Each number is 200 + 30 x the weight over its row's rms, rounded and kept within 0 to 999. Layers, rows and columns count from 0. The size before them is the row's rms in percent of the matrix's.

# gate: layer 6 MLP gate, 1024x512, rms 0.0711, rows 244-261, columns 256-383
# up: layer 6 MLP up, 1024x512, rms 0.0779, rows 244-261, columns 256-383
# down: layer 6 MLP down (transposed), 1024x512, rms 0.0737, rows 244-261, columns 256-383
gate244,105,234,205,140,214,209,206,197,206,179,240,180,216,196,182,154,141,161,182,155,236,238,178,225,161,257,192,185,206,169,169,222,199,193,196,222,166,205,186,182,216,163,162,151,250,165,234,223,221,214,200,197,235,144,155,201,223,218,219,233,184,143,195,178,231,219,205,177,163,187,205,220,222,161,215,190,221,251,207,138,168,222,198,190,166,166,215,218,208,207,197,178,223,149,165,214,189,150,186,239,173,210,254,146,126,191,168,226,178,213,210,171,202,237,192,224,208,230,201,176,202,131,235,230,192,208,204,209,198
up244,114,109,190,190,130,179,201,200,175,180,201,182,173,147,180,227,199,168,231,165,212,264,194,222,172,192,261,215,196,173,171,214,192,182,206,214,190,180,208,131,173,188,215,179,230,205,202,206,185,205,180,197,178,168,205,199,215,223,197,187,186,207,200,171,245,231,185,230,211,194,199,241,179,131,183,199,201,270,193,116,205,196,177,194,243,243,216,206,165,192,159,192,221,137,181,197,249,173,171,217,169,254,206,199,204,118,217,217,216,208,202,161,246,168,213,215,244,215,195,186,223,138,205,218,259,233,153,183,235
down244,111,197,142,227,157,157,224,226,206,216,200,187,214,212,112,175,216,206,172,174,167,176,270,213,206,181,232,194,170,174,179,193,224,192,206,170,220,254,216,218,133,232,237,184,188,211,176,188,184,198,198,181,221,169,184,179,194,225,245,145,162,186,187,154,170,253,231,206,181,207,230,250,242,203,190,152,203,192,225,207,164,205,132,187,238,248,207,212,212,264,169,253,209,208,233,178,220,181,202,150,144,213,162,253,173,169,228,213,208,222,146,215,192,215,199,163,191,165,173,168,274,224,196,228,213,200,214,227,181
gate245,087,252,164,221,218,228,192,156,170,235,151,156,212,231,195,217,247,245,200,196,152,235,197,202,234,220,218,186,212,241,199,158,154,203,263,209,198,136,187,152,229,250,171,216,217,199,214,162,208,221,167,174,194,184,151,233,192,226,189,212,186,228,110,233,201,201,214,177,175,209,176,185,229,151,178,202,248,232,143,158,210,194,225,201,244,220,228,228,213,237,221,165,201,232,172,237,165,216,179,221,206,197,238,216,212,177,195,141,214,200,201,240,200,220,175,191,161,237,166,218,157,225,221,184,211,231,169,202,196
up245,090,183,201,235,197,138,182,204,217,157,163,219,144,283,209,180,225,248,223,213,211,175,232,242,161,183,284,160,219,213,212,247,165,246,181,218,193,241,254,202,193,191,217,215,208,222,182,155,226,176,164,185,153,222,231,150,217,232,218,188,251,178,192,164,149,212,198,236,203,215,206,129,211,163,176,164,236,206,178,241,161,206,123,193,264,241,174,268,237,199,250,242,237,172,211,203,171,252,224,192,242,239,197,188,181,216,209,190,169,193,195,147,224,165,226,230,216,155,162,180,193,221,173,205,217,214,179,162,178
down245,098,224,257,247,240,190,169,216,203,207,203,207,199,158,202,213,190,211,247,266,233,218,205,232,228,183,254,128,208,212,202,185,188,194,210,184,202,161,227,240,240,207,199,170,139,144,177,187,119,185,190,241,124,212,216,214,167,170,157,155,218,179,216,219,151,226,157,206,254,241,187,233,212,177,204,204,196,270,219,181,204,207,197,157,207,164,161,183,205,166,232,210,202,226,211,221,249,221,186,245,249,210,257,225,183,242,240,220,176,208,222,232,257,180,168,182,207,207,184,157,188,216,234,194,229,242,228,165,225
gate246,093,240,172,221,215,155,237,259,178,242,129,213,206,173,236,210,177,210,183,167,177,139,223,269,221,199,198,151,204,235,225,224,201,188,220,201,200,206,179,209,162,221,182,139,224,200,213,185,155,194,162,209,203,211,176,224,169,227,206,159,201,204,190,127,185,230,198,211,221,227,227,144,196,197,180,177,204,228,183,211,156,191,204,178,171,193,277,240,135,183,237,152,178,212,181,198,164,257,216,233,156,209,220,212,189,132,169,103,222,224,215,226,221,228,143,191,160,217,203,130,250,207,203,176,208,127,197,148,213
up246,097,201,186,205,215,224,168,172,237,196,186,208,181,154,180,211,216,186,189,197,170,239,230,216,205,199,168,155,194,190,180,170,157,138,224,188,199,250,146,193,161,167,176,183,143,257,156,228,221,233,164,185,183,160,187,151,230,193,169,214,184,232,174,153,199,184,228,179,250,214,215,190,208,223,181,258,260,202,162,232,213,259,209,246,187,182,171,222,172,175,161,115,225,160,218,212,205,161,174,240,242,165,244,203,139,168,185,176,163,244,238,187,193,196,203,213,178,177,194,228,214,228,137,184,207,210,211,171,216
down246,086,172,214,215,218,220,183,192,204,163,200,198,178,188,192,209,196,200,142,177,231,177,218,218,242,207,258,183,226,204,158,242,305,185,186,207,178,196,179,195,186,220,219,207,177,223,205,137,231,193,238,226,206,217,211,224,229,215,186,213,176,197,167,130,217,222,230,175,153,206,282,167,157,234,200,229,238,230,216,175,184,158,225,196,179,170,194,198,175,201,191,193,195,159,192,206,210,209,212,165,209,207,222,149,218,175,220,246,225,171,174,188,207,198,236,207,201,213,240,214,166,208,189,218,215,210,213,207,181
gate247,110,154,174,227,210,192,191,227,211,143,203,147,214,214,224,185,227,198,185,243,215,198,208,209,175,212,212,195,196,196,165,216,169,210,262,163,189,280,164,210,215,220,184,169,206,229,200,206,208,240,198,220,206,165,133,206,198,216,155,199,230,210,223,202,173,187,190,185,211,211,211,232,222,207,200,246,195,179,217,223,162,208,192,203,256,197,207,263,261,221,183,241,211,160,163,195,202,223,228,237,160,184,248,206,257,197,245,175,150,192,175,152,231,191,233,262,225,179,178,249,203,186,234,228,219,226,167,170,192
up247,104,232,174,167,218,195,148,115,184,190,265,253,224,229,193,225,226,218,223,179,226,171,208,270,205,210,191,184,181,185,180,198,182,198,208,213,156,232,182,203,216,119,245,140,189,213,225,211,196,218,200,176,232,203,204,214,180,231,203,206,194,201,237,206,172,200,222,213,211,190,229,245,187,202,165,223,220,222,190,216,157,211,244,169,198,153,206,221,147,135,197,185,202,195,182,181,168,124,203,215,244,245,181,216,198,195,225,164,188,192,241,229,175,174,247,209,178,208,241,177,178,189,203,249,215,243,160,205,159
down247,108,229,225,193,179,198,215,156,230,194,230,269,209,207,227,201,195,229,201,216,238,291,208,251,218,219,175,230,203,155,193,218,228,235,158,169,129,184,195,173,169,191,241,182,195,212,192,200,178,230,175,233,163,201,217,206,267,217,206,172,206,154,169,219,200,224,214,175,192,173,258,227,171,224,129,206,237,142,225,207,266,150,220,191,226,164,241,203,154,161,275,199,224,209,221,193,170,216,235,225,198,224,169,193,167,179,196,186,203,229,221,240,234,215,182,218,211,185,204,185,210,180,193,244,184,205,206,147,204
gate248,065,164,178,198,245,229,204,185,282,258,196,231,189,199,241,173,214,202,176,222,202,213,202,215,217,211,193,195,185,229,165,266,166,222,215,144,200,215,139,229,201,203,163,188,126,236,183,176,243,240,158,229,250,211,239,238,232,171,168,182,191,209,238,219,225,219,244,179,170,201,223,203,194,174,158,213,170,184,226,249,172,210,207,181,163,204,237,214,128,191,223,200,160,188,171,220,188,184,173,147,211,236,207,222,173,167,199,209,233,189,124,209,175,253,176,180,207,238,156,197,205,173,273,197,204,168,217,192,171
up248,075,231,280,166,172,212,185,233,224,174,207,234,242,203,242,186,187,199,221,214,224,166,198,221,123,207,205,200,211,206,172,179,187,236,177,219,224,225,220,227,250,212,212,210,176,135,194,231,209,205,127,172,166,177,199,188,166,165,160,197,244,121,185,193,206,192,232,222,156,183,217,181,209,144,182,146,178,240,195,237,220,168,219,154,244,174,238,227,186,185,135,220,190,176,134,213,177,234,127,216,186,210,206,205,215,259,231,228,215,210,275,206,193,210,205,242,212,163,209,178,193,211,249,205,164,175,204,185,171
down248,058,188,144,239,161,147,206,225,207,192,214,126,166,214,190,237,250,228,237,164,233,166,190,158,210,183,221,179,171,196,169,184,178,177,177,251,135,144,213,192,178,258,184,189,185,182,198,200,233,188,149,155,217,158,167,257,209,243,223,168,202,152,216,205,164,161,249,189,224,220,251,233,201,174,180,127,216,187,231,194,195,257,217,203,231,210,188,242,186,199,256,192,175,194,222,204,219,225,259,168,246,222,204,200,196,236,220,253,148,234,158,170,211,146,208,142,177,194,181,175,177,147,220,231,246,215,220,205,206
gate249,113,169,238,196,184,153,193,166,223,157,211,162,198,189,214,167,174,224,206,197,141,244,140,198,159,205,250,162,188,219,204,157,168,196,212,152,216,175,197,205,177,204,203,153,171,199,207,170,207,201,228,211,228,192,247,244,139,203,141,212,197,148,189,178,191,180,158,213,220,122,193,180,207,229,206,192,163,170,233,201,220,238,190,249,230,182,210,210,140,184,189,155,215,232,134,281,209,155,177,186,212,230,190,137,172,169,150,209,191,192,181,206,230,209,222,192,192,207,239,180,168,175,196,186,143,177,189,185,156
up249,109,177,212,194,179,205,192,184,184,239,173,146,172,203,288,158,180,182,167,159,196,159,173,271,238,176,160,233,196,229,131,223,208,227,171,234,202,267,232,165,179,240,204,198,262,208,213,220,241,185,233,135,206,145,178,169,245,143,161,206,168,251,179,227,213,257,194,192,189,164,207,184,218,144,238,205,259,152,206,200,221,206,206,222,200,200,236,180,203,187,146,171,190,204,234,189,227,186,193,208,194,175,196,249,204,155,193,219,171,223,189,145,190,190,211,215,198,206,170,202,189,191,160,205,186,155,129,163,188
down249,107,190,224,166,196,248,195,202,190,284,132,228,165,168,220,179,259,158,221,195,238,176,180,220,224,162,161,245,193,214,241,230,195,216,192,248,220,229,203,219,253,234,189,188,200,208,175,209,244,167,244,174,171,176,189,174,232,250,144,168,255,163,209,215,221,231,225,178,215,222,209,195,231,198,179,192,211,203,277,170,242,211,183,232,195,145,170,171,207,176,209,229,215,224,192,227,154,209,209,201,210,222,164,184,210,217,193,229,235,233,155,166,177,223,182,194,175,180,192,156,219,162,201,166,225,248,190,249,187
gate250,098,182,244,167,261,227,223,258,198,224,161,207,202,187,200,197,167,172,151,223,178,181,241,216,179,198,213,163,175,159,180,178,207,188,180,245,219,191,192,177,168,210,185,230,185,277,188,181,168,259,236,210,219,238,206,210,200,197,204,227,241,231,217,244,224,161,140,209,160,178,202,156,224,247,125,220,234,138,214,239,248,197,165,242,175,255,187,224,263,178,132,172,189,216,207,168,206,192,244,211,212,186,183,148,230,248,206,188,184,221,224,169,203,175,154,225,244,250,191,210,273,207,211,185,141,205,187,228,184
up250,099,203,206,162,252,186,241,233,145,222,146,199,180,166,178,203,199,173,182,239,177,178,207,225,226,166,228,152,235,232,206,173,254,177,253,203,214,185,209,151,171,216,186,248,218,197,195,242,197,259,207,197,232,237,218,238,198,191,208,292,180,248,210,162,251,139,197,204,187,184,211,186,227,253,206,189,206,167,218,192,225,169,168,174,217,199,179,186,200,188,157,142,170,175,206,224,225,204,232,186,204,196,213,213,238,211,228,213,246,143,196,201,179,208,197,210,209,223,211,144,296,182,192,155,149,230,165,189,194
down250,096,206,190,177,225,226,229,168,175,180,166,196,197,267,180,226,207,184,179,240,179,228,238,202,153,217,210,196,167,251,227,212,194,172,191,243,260,240,205,223,200,198,251,214,244,162,210,203,198,224,137,217,169,175,220,193,215,224,223,229,155,195,213,158,230,185,196,242,160,224,142,153,185,196,185,210,176,189,244,195,210,141,174,192,193,189,156,187,188,195,179,173,192,185,190,291,190,190,239,206,181,200,184,184,223,185,197,143,174,193,172,192,140,214,194,186,166,193,230,219,276,216,197,248,219,172,192,190,229
gate251,073,229,235,200,230,229,174,241,160,158,218,189,175,142,158,199,213,184,131,205,239,249,149,164,194,180,189,214,166,158,193,231,202,208,247,179,157,162,205,242,225,168,185,177,199,174,184,211,153,191,191,161,196,227,199,182,223,222,179,235,219,237,211,223,204,187,151,192,192,184,156,254,142,151,213,176,152,168,173,214,210,193,165,160,178,145,194,184,202,174,192,214,165,221,253,202,197,191,199,161,178,160,221,223,214,216,173,138,200,187,163,192,219,197,133,210,185,287,204,251,168,208,164,190,156,152,218,207,220
up251,073,187,216,146,217,185,202,211,169,173,221,229,214,182,238,228,208,210,266,129,173,222,189,199,155,218,150,208,235,211,213,253,195,215,202,210,192,230,219,211,225,179,174,199,211,170,173,143,162,252,203,183,237,212,213,154,148,187,141,256,232,168,198,176,163,202,229,261,147,131,199,195,194,186,198,211,192,207,170,229,228,188,147,153,202,265,257,178,222,228,217,206,217,179,165,180,191,199,172,177,236,203,199,153,206,188,218,214,231,177,178,174,183,189,157,245,168,198,158,210,184,230,172,203,185,166,178,218,219
down251,063,174,210,223,186,223,205,176,212,173,179,246,142,170,167,230,210,204,173,188,240,212,192,225,208,200,228,174,180,175,242,185,214,155,245,182,169,136,188,206,170,211,229,176,194,171,169,192,216,120,191,207,159,199,231,217,156,226,201,158,196,212,190,216,200,220,169,189,205,204,190,182,150,207,225,201,187,213,200,170,222,163,233,162,185,175,191,218,233,158,200,204,228,184,199,182,231,169,201,245,200,228,228,165,188,155,188,140,201,238,141,197,201,135,184,210,198,207,154,178,185,215,150,234,236,188,208,188,127
gate252,106,207,198,241,189,188,198,146,178,174,239,209,173,176,147,137,237,213,162,218,202,192,204,203,208,244,191,201,183,187,199,183,208,163,215,168,171,185,161,218,237,203,221,188,201,187,250,211,196,204,161,229,156,198,201,287,208,151,195,205,252,234,206,209,204,222,162,173,220,203,176,192,224,172,204,183,226,189,193,203,224,225,217,251,167,239,206,212,201,174,188,199,224,223,256,150,281,249,209,223,248,200,174,179,228,183,218,229,170,175,216,200,191,212,182,188,208,234,159,264,179,183,185,188,186,179,231,246,200
up252,100,199,170,246,208,167,193,199,195,205,190,241,210,200,141,189,271,236,187,205,223,117,198,175,223,177,125,243,133,181,140,207,203,233,109,186,162,160,148,171,223,222,194,220,225,227,208,200,193,220,184,225,190,230,200,225,220,169,132,203,228,183,238,196,207,191,224,207,197,201,219,168,176,189,205,218,157,161,173,214,206,194,197,214,198,207,253,180,146,224,135,202,200,241,187,210,208,222,211,227,205,169,171,213,229,241,171,211,184,273,200,205,231,236,218,196,191,176,136,207,171,206,221,179,237,140,230,265,219
down252,107,245,217,193,185,202,211,190,245,228,167,156,182,193,179,218,253,231,194,201,205,169,248,151,196,205,176,195,177,230,191,208,165,230,228,174,166,162,185,182,188,173,219,199,181,193,193,194,229,150,143,240,218,219,173,193,207,199,234,244,144,157,195,140,215,185,217,211,186,157,176,181,197,164,194,155,222,200,150,175,215,274,191,197,180,194,240,173,210,152,171,175,193,204,148,230,193,183,225,179,257,213,204,184,169,180,191,188,197,255,219,202,188,237,136,178,171,220,222,213,173,223,146,157,260,167,236,201,151
gate253,110,178,211,184,210,197,158,188,186,171,196,184,242,177,177,198,191,178,196,185,221,244,258,212,208,170,223,217,172,186,188,165,247,159,161,215,188,180,229,237,237,130,255,215,176,198,202,245,222,167,216,221,195,191,183,158,221,191,251,171,144,183,196,230,255,180,210,261,223,199,212,189,195,186,217,232,190,204,209,150,244,231,239,199,164,187,190,165,155,198,204,227,190,172,184,214,177,225,187,241,253,164,206,211,196,183,163,208,156,188,223,190,235,158,180,230,232,219,240,148,219,136,201,168,218,170,199,209,191
up253,102,244,220,199,191,182,167,251,187,194,211,182,214,192,197,200,224,217,196,222,236,149,194,136,137,163,184,174,232,218,237,201,176,212,195,203,164,197,150,173,191,259,194,226,188,236,223,183,176,242,174,246,222,201,191,192,193,242,223,235,187,201,233,229,133,239,189,163,195,164,181,181,166,212,220,244,148,237,219,191,161,160,260,201,189,189,159,242,221,209,203,172,170,215,223,156,201,169,229,190,140,248,232,195,186,223,175,223,220,216,207,228,197,205,174,206,162,167,217,232,208,188,216,174,194,227,169,203,237
down253,107,157,188,196,129,207,228,225,168,167,208,215,147,165,196,204,256,213,215,199,220,166,167,174,203,226,234,177,221,185,193,189,184,251,186,256,159,188,181,179,216,183,182,219,201,204,167,193,179,275,195,226,192,275,237,192,161,166,242,187,191,227,288,226,202,206,230,235,166,174,193,219,170,201,246,208,220,243,215,179,139,198,275,137,246,135,271,213,202,238,234,154,178,181,221,202,154,189,162,160,176,197,205,200,236,245,184,210,173,209,201,204,216,177,164,216,162,187,226,224,229,214,201,224,258,194,201,214,215
gate254,069,222,151,246,190,217,200,141,192,175,211,250,251,180,221,187,199,205,261,214,233,191,213,201,243,207,233,180,163,132,197,155,199,178,241,190,206,156,242,209,178,84,139,165,178,183,173,197,188,177,187,185,194,149,219,235,204,201,197,210,214,219,193,146,197,153,177,226,199,188,238,199,184,178,179,144,183,221,214,221,230,189,186,168,223,189,148,215,161,197,222,197,216,196,234,147,222,177,228,214,177,196,217,169,171,207,210,162,192,228,231,193,173,209,155,215,172,193,234,193,255,188,253,169,166,192,215,159,198
up254,077,238,235,228,165,184,188,192,183,167,234,176,246,182,190,215,191,190,172,216,238,196,207,170,212,136,207,167,161,203,156,192,184,216,234,239,192,160,216,201,188,242,212,169,215,198,194,208,221,137,233,236,195,138,198,205,219,173,232,177,149,231,189,191,177,151,208,183,142,198,221,203,177,164,229,206,238,217,240,175,187,231,188,200,207,170,112,197,176,176,189,216,213,165,194,215,210,217,194,211,189,244,195,232,183,249,179,172,175,217,184,226,179,236,175,233,230,206,161,209,230,197,130,238,209,225,217,249,206
down254,073,149,192,207,190,203,224,172,217,179,194,249,205,169,207,211,242,231,171,172,188,204,214,168,160,249,171,203,213,258,244,205,203,189,185,234,245,234,216,177,222,202,213,201,184,209,228,219,194,239,156,221,195,261,198,192,197,217,216,173,212,194,204,269,166,196,141,241,215,203,115,173,180,220,248,163,171,206,155,253,193,149,222,211,191,204,211,186,218,237,166,197,223,259,215,178,183,180,167,213,180,195,174,190,222,143,189,237,192,189,199,234,222,184,156,188,153,152,186,252,206,183,179,215,223,191,149,178,193
gate255,101,231,191,253,209,190,162,185,151,206,211,181,168,227,146,201,257,197,140,154,210,199,163,178,178,220,198,177,205,171,203,188,189,249,153,200,156,175,148,194,208,220,189,259,158,199,190,208,220,203,227,212,206,226,186,173,193,194,210,205,150,171,234,201,166,283,228,241,244,208,163,206,179,191,226,172,221,190,204,226,230,153,154,187,206,205,202,214,180,215,251,226,262,201,213,189,218,191,188,270,187,170,163,241,196,205,203,180,202,220,172,197,198,232,176,154,206,122,223,188,205,168,245,214,198,199,206,222,217
up255,101,229,228,205,221,241,179,153,213,224,186,247,214,266,178,239,187,158,196,236,222,178,218,241,161,178,217,215,221,152,187,173,178,247,193,191,206,193,144,190,190,186,164,242,156,208,223,242,185,179,194,216,195,181,161,223,219,205,183,109,158,197,222,195,172,194,217,202,199,235,147,231,213,173,178,193,163,209,173,220,182,184,253,201,222,197,162,209,168,223,221,203,207,167,102,182,204,267,184,227,163,166,204,182,177,166,195,167,159,165,249,212,199,210,249,177,205,159,218,239,198,216,232,225,213,168,190,196,229
down255,095,199,177,200,193,191,210,204,222,151,225,162,224,202,204,177,192,206,243,203,167,220,246,211,181,229,139,186,236,256,192,205,194,196,226,212,227,188,188,169,240,199,208,164,257,170,220,183,182,199,214,166,227,216,184,153,200,208,188,205,255,170,179,206,194,187,244,188,170,258,147,209,169,224,237,209,201,187,214,186,186,188,185,161,243,168,175,200,166,207,178,148,174,215,226,255,248,148,208,203,223,120,210,273,223,155,234,172,164,151,195,226,133,227,181,184,203,194,257,164,239,211,185,148,216,224,223,199,240
gate256,079,187,179,197,188,155,188,164,162,236,253,220,222,194,184,180,193,144,243,208,225,201,209,217,106,238,209,168,169,141,216,202,229,201,237,255,210,210,213,199,198,238,178,130,187,200,129,186,211,210,223,192,210,111,224,188,148,142,179,194,225,195,195,149,223,176,154,209,219,139,219,240,266,232,214,240,218,175,230,217,184,181,157,213,213,206,212,214,184,132,208,159,176,167,175,167,172,167,213,233,229,203,205,228,167,204,229,223,168,269,182,215,147,224,147,187,263,219,224,217,180,248,220,233,205,176,248,228,213
up256,084,222,195,204,269,229,220,255,177,168,158,149,192,147,267,229,176,167,206,148,175,223,217,189,124,208,191,213,226,215,200,198,235,201,215,172,218,200,266,185,223,213,215,158,218,174,235,210,174,223,178,210,233,151,194,241,227,132,233,170,253,226,206,218,206,217,225,205,101,198,233,188,181,192,160,173,177,240,188,198,263,169,194,183,185,209,202,209,150,205,192,205,195,204,156,252,233,205,172,168,150,231,226,168,174,195,207,185,217,197,200,236,196,195,215,257,154,200,172,196,189,179,154,177,173,198,192,157,176
down256,072,226,231,208,224,250,204,193,222,220,202,224,179,150,186,193,170,235,166,190,193,160,198,187,188,254,216,197,209,210,168,215,201,183,189,211,159,197,221,236,181,171,174,260,187,223,205,238,179,255,243,209,205,185,226,222,223,161,264,139,213,147,189,232,193,216,252,226,153,179,209,220,179,196,151,187,168,197,182,196,195,184,215,202,234,179,193,194,169,215,262,183,163,243,140,183,166,220,179,155,229,173,206,180,185,150,204,203,137,143,248,244,237,244,205,235,152,191,171,206,193,182,186,182,300,234,209,238,179
gate257,105,166,200,171,162,126,232,256,203,209,219,170,145,196,242,156,191,184,199,215,190,183,239,227,207,189,194,205,172,181,194,200,219,204,206,228,189,200,197,244,217,224,162,219,260,171,183,207,159,225,203,153,222,176,210,225,194,154,193,207,155,252,176,234,171,253,181,152,192,228,189,199,169,204,280,234,227,249,249,166,200,234,176,178,186,213,224,190,189,236,203,209,228,245,205,172,183,176,196,216,147,230,196,170,229,229,157,163,182,206,200,200,201,170,225,218,187,259,212,186,185,248,211,221,194,213,167,178,222
up257,098,230,185,196,191,204,202,205,212,220,199,198,172,195,165,222,166,237,186,194,218,269,206,208,172,177,192,183,191,235,194,177,180,199,204,173,207,165,152,241,211,197,241,161,193,198,210,240,224,224,204,181,212,199,244,171,183,168,164,116,133,200,195,196,193,175,200,171,182,171,234,171,194,198,220,269,184,189,153,203,188,171,168,187,228,185,241,173,268,200,183,205,241,198,189,272,225,217,185,168,276,217,276,155,223,200,207,189,189,173,192,220,198,212,189,184,228,213,173,219,218,159,174,184,169,220,186,210,152
down257,103,239,178,198,173,182,220,185,170,256,180,204,195,216,262,204,176,215,219,174,204,202,183,220,215,150,229,221,192,178,201,244,268,185,244,166,119,144,207,231,222,197,257,225,244,153,199,166,180,201,239,192,215,216,202,182,201,240,163,236,210,145,219,200,210,246,190,204,200,170,223,159,169,177,187,182,245,190,184,179,232,226,188,215,218,216,212,283,207,199,166,185,176,209,216,162,246,212,150,233,189,218,251,196,179,116,189,314,272,210,220,175,174,199,180,163,184,186,206,212,147,174,272,217,209,158,195,184,174
gate258,076,211,202,238,240,170,203,227,196,242,181,256,170,153,191,178,236,249,198,171,182,180,183,254,235,150,270,174,140,217,223,187,223,235,227,170,236,233,211,205,174,188,196,183,174,178,192,250,181,153,221,149,181,182,178,226,217,209,163,202,163,220,197,206,226,148,223,163,233,238,198,166,230,212,253,191,165,185,210,225,218,199,239,208,235,174,185,195,179,181,199,227,173,186,185,181,216,259,225,265,189,243,205,160,208,189,201,186,151,210,238,227,210,196,197,149,178,177,222,198,220,214,209,194,176,195,180,161,229
up258,076,142,208,205,179,130,129,196,175,227,229,163,236,291,188,211,172,229,171,177,186,191,171,171,222,208,230,181,215,215,244,164,169,160,142,230,245,199,165,170,180,292,210,263,215,183,160,195,180,204,212,198,160,229,198,191,211,230,222,196,179,203,237,182,206,210,227,239,255,171,230,178,231,215,171,163,234,185,157,201,131,167,226,232,186,146,208,253,151,261,202,261,189,195,177,182,199,237,218,193,217,163,211,174,279,160,181,242,176,215,228,172,226,209,200,257,186,220,171,231,189,192,176,175,194,192,139,218,246
down258,081,143,187,181,174,202,234,157,189,200,211,249,184,173,194,230,245,165,203,215,264,198,217,218,182,202,173,152,148,165,169,201,204,189,176,132,171,169,203,178,199,140,158,176,197,180,138,257,127,160,210,142,228,206,207,232,173,222,195,207,159,193,159,236,179,196,215,220,211,216,144,230,230,177,209,165,158,217,205,162,214,245,188,183,200,166,205,247,139,175,189,200,181,195,176,189,168,160,220,237,200,210,200,202,243,207,193,161,200,191,226,212,242,194,150,234,169,208,226,200,206,278,207,194,226,211,203,139,182
gate259,097,196,256,173,197,238,181,213,179,217,213,181,210,162,167,182,182,179,210,229,195,230,194,268,224,178,206,223,178,218,196,193,177,238,205,206,225,161,241,204,232,266,177,237,136,199,210,180,209,192,227,212,252,187,221,211,184,188,203,210,176,222,150,206,202,214,214,153,196,203,179,196,198,194,186,231,220,204,200,206,243,212,199,267,189,173,201,185,204,152,225,222,182,190,255,197,273,161,236,228,224,219,212,201,205,242,219,200,165,212,184,157,242,208,205,200,179,213,232,236,172,180,200,191,123,194,188,188,163
up259,086,203,192,168,109,197,175,201,245,216,101,144,158,213,199,150,192,183,192,215,162,186,218,236,178,239,145,214,162,214,255,209,229,140,172,204,174,192,172,200,167,253,186,186,195,227,116,208,207,180,224,237,165,219,247,153,217,167,239,245,175,146,208,129,161,241,249,234,210,222,173,186,239,207,211,195,226,236,221,229,180,185,193,235,203,197,180,175,218,183,267,169,229,193,171,181,237,276,197,156,202,193,210,164,151,248,230,176,234,208,186,182,168,187,189,204,180,222,206,179,183,192,184,183,209,210,220,237,238
down259,091,177,248,225,200,212,192,200,218,167,186,171,170,180,194,224,202,251,234,263,188,231,234,185,208,165,207,215,186,228,241,224,223,225,148,180,181,235,211,255,184,191,164,183,205,158,148,263,184,171,176,184,224,201,188,141,209,209,228,167,242,202,209,156,218,205,194,252,141,203,153,219,221,236,182,190,167,167,303,211,219,159,226,251,173,245,223,274,199,193,251,275,219,212,210,155,146,202,178,171,181,215,174,211,124,207,185,195,185,160,203,213,187,220,244,191,203,212,201,191,205,201,177,201,183,187,200,204,183
gate260,065,207,170,223,166,253,171,209,221,225,223,215,206,221,166,243,167,187,215,213,210,159,144,187,213,169,192,192,195,179,218,222,224,179,208,191,143,135,112,196,193,233,185,172,192,196,181,205,256,218,207,212,246,210,210,211,184,250,239,162,221,192,192,221,201,161,226,205,262,278,185,256,191,202,229,205,186,216,222,201,236,208,193,203,172,205,159,173,191,210,270,205,215,223,223,166,204,238,292,223,187,188,221,210,247,263,218,202,206,240,210,199,175,195,166,169,177,184,173,223,223,196,166,210,229,224,217,227,154
up260,083,218,137,249,165,176,219,205,206,197,211,165,194,216,157,230,227,205,219,211,243,183,139,183,216,194,236,167,154,211,183,175,249,208,175,227,176,149,181,211,208,228,171,194,252,224,191,232,236,173,216,215,187,224,194,259,220,222,230,193,190,195,205,218,189,114,178,212,253,279,228,189,209,207,185,185,234,225,215,197,204,207,198,201,212,215,201,168,221,208,213,242,227,207,207,182,216,246,260,222,228,250,202,246,220,255,222,192,151,210,138,227,204,183,191,219,201,197,205,217,195,236,204,222,238,236,242,218,188
down260,072,185,173,186,203,181,277,176,213,144,186,150,171,216,234,179,292,182,216,201,200,198,233,178,173,168,225,189,172,214,182,211,171,228,150,218,202,186,233,216,194,173,212,206,226,201,229,198,208,141,176,137,201,150,159,244,188,243,235,196,170,194,219,239,233,186,140,191,235,242,137,144,201,222,177,205,221,197,205,179,200,210,204,168,231,252,179,222,229,173,182,232,236,221,213,217,239,225,179,238,229,216,176,242,195,196,219,186,151,225,209,217,228,199,170,181,198,202,218,150,200,224,220,266,197,190,222,174,246
gate261,067,166,198,163,187,217,215,218,232,204,197,271,191,181,167,244,226,210,176,204,218,215,291,216,138,185,141,194,211,196,165,227,184,208,241,158,192,226,213,196,180,232,151,173,183,238,201,228,188,232,207,225,212,192,183,270,206,204,195,184,108,216,199,206,210,197,254,206,184,183,215,211,192,199,229,270,195,157,157,178,176,205,245,195,165,169,210,226,144,178,190,225,169,170,228,251,219,182,181,171,201,148,202,212,227,200,210,213,175,207,161,220,205,172,247,199,219,185,206,232,205,208,233,139,204,212,231,197,228
up261,078,153,171,194,211,166,174,218,171,195,200,232,159,216,174,220,229,169,185,224,216,236,210,163,270,171,205,176,180,210,166,198,161,209,242,224,176,190,172,146,218,243,125,175,178,215,171,202,207,197,240,238,164,188,245,211,234,211,202,193,183,230,216,164,158,195,130,218,199,242,154,236,187,233,180,208,176,207,184,198,229,185,214,244,254,160,218,221,206,201,223,168,253,219,148,210,225,192,198,188,185,256,192,175,230,202,220,200,228,210,168,228,208,192,186,226,209,238,177,162,214,203,236,173,187,200,203,168,229
down261,056,251,258,145,226,184,176,192,216,213,234,201,216,133,213,178,143,219,180,211,189,217,219,181,200,210,227,246,196,218,209,207,188,242,175,195,216,202,191,217,198,235,170,229,235,187,221,241,168,249,186,245,206,232,178,209,156,157,217,238,189,177,200,226,225,188,239,218,209,157,185,232,208,213,204,155,195,152,210,219,177,206,225,176,185,222,197,188,197,193,162,225,145,165,227,269,202,167,162,229,191,135,196,160,196,206,191,293,177,208,180,206,190,220,250,247,227,160,210,180,183,244,186,183,191,213,224,198,228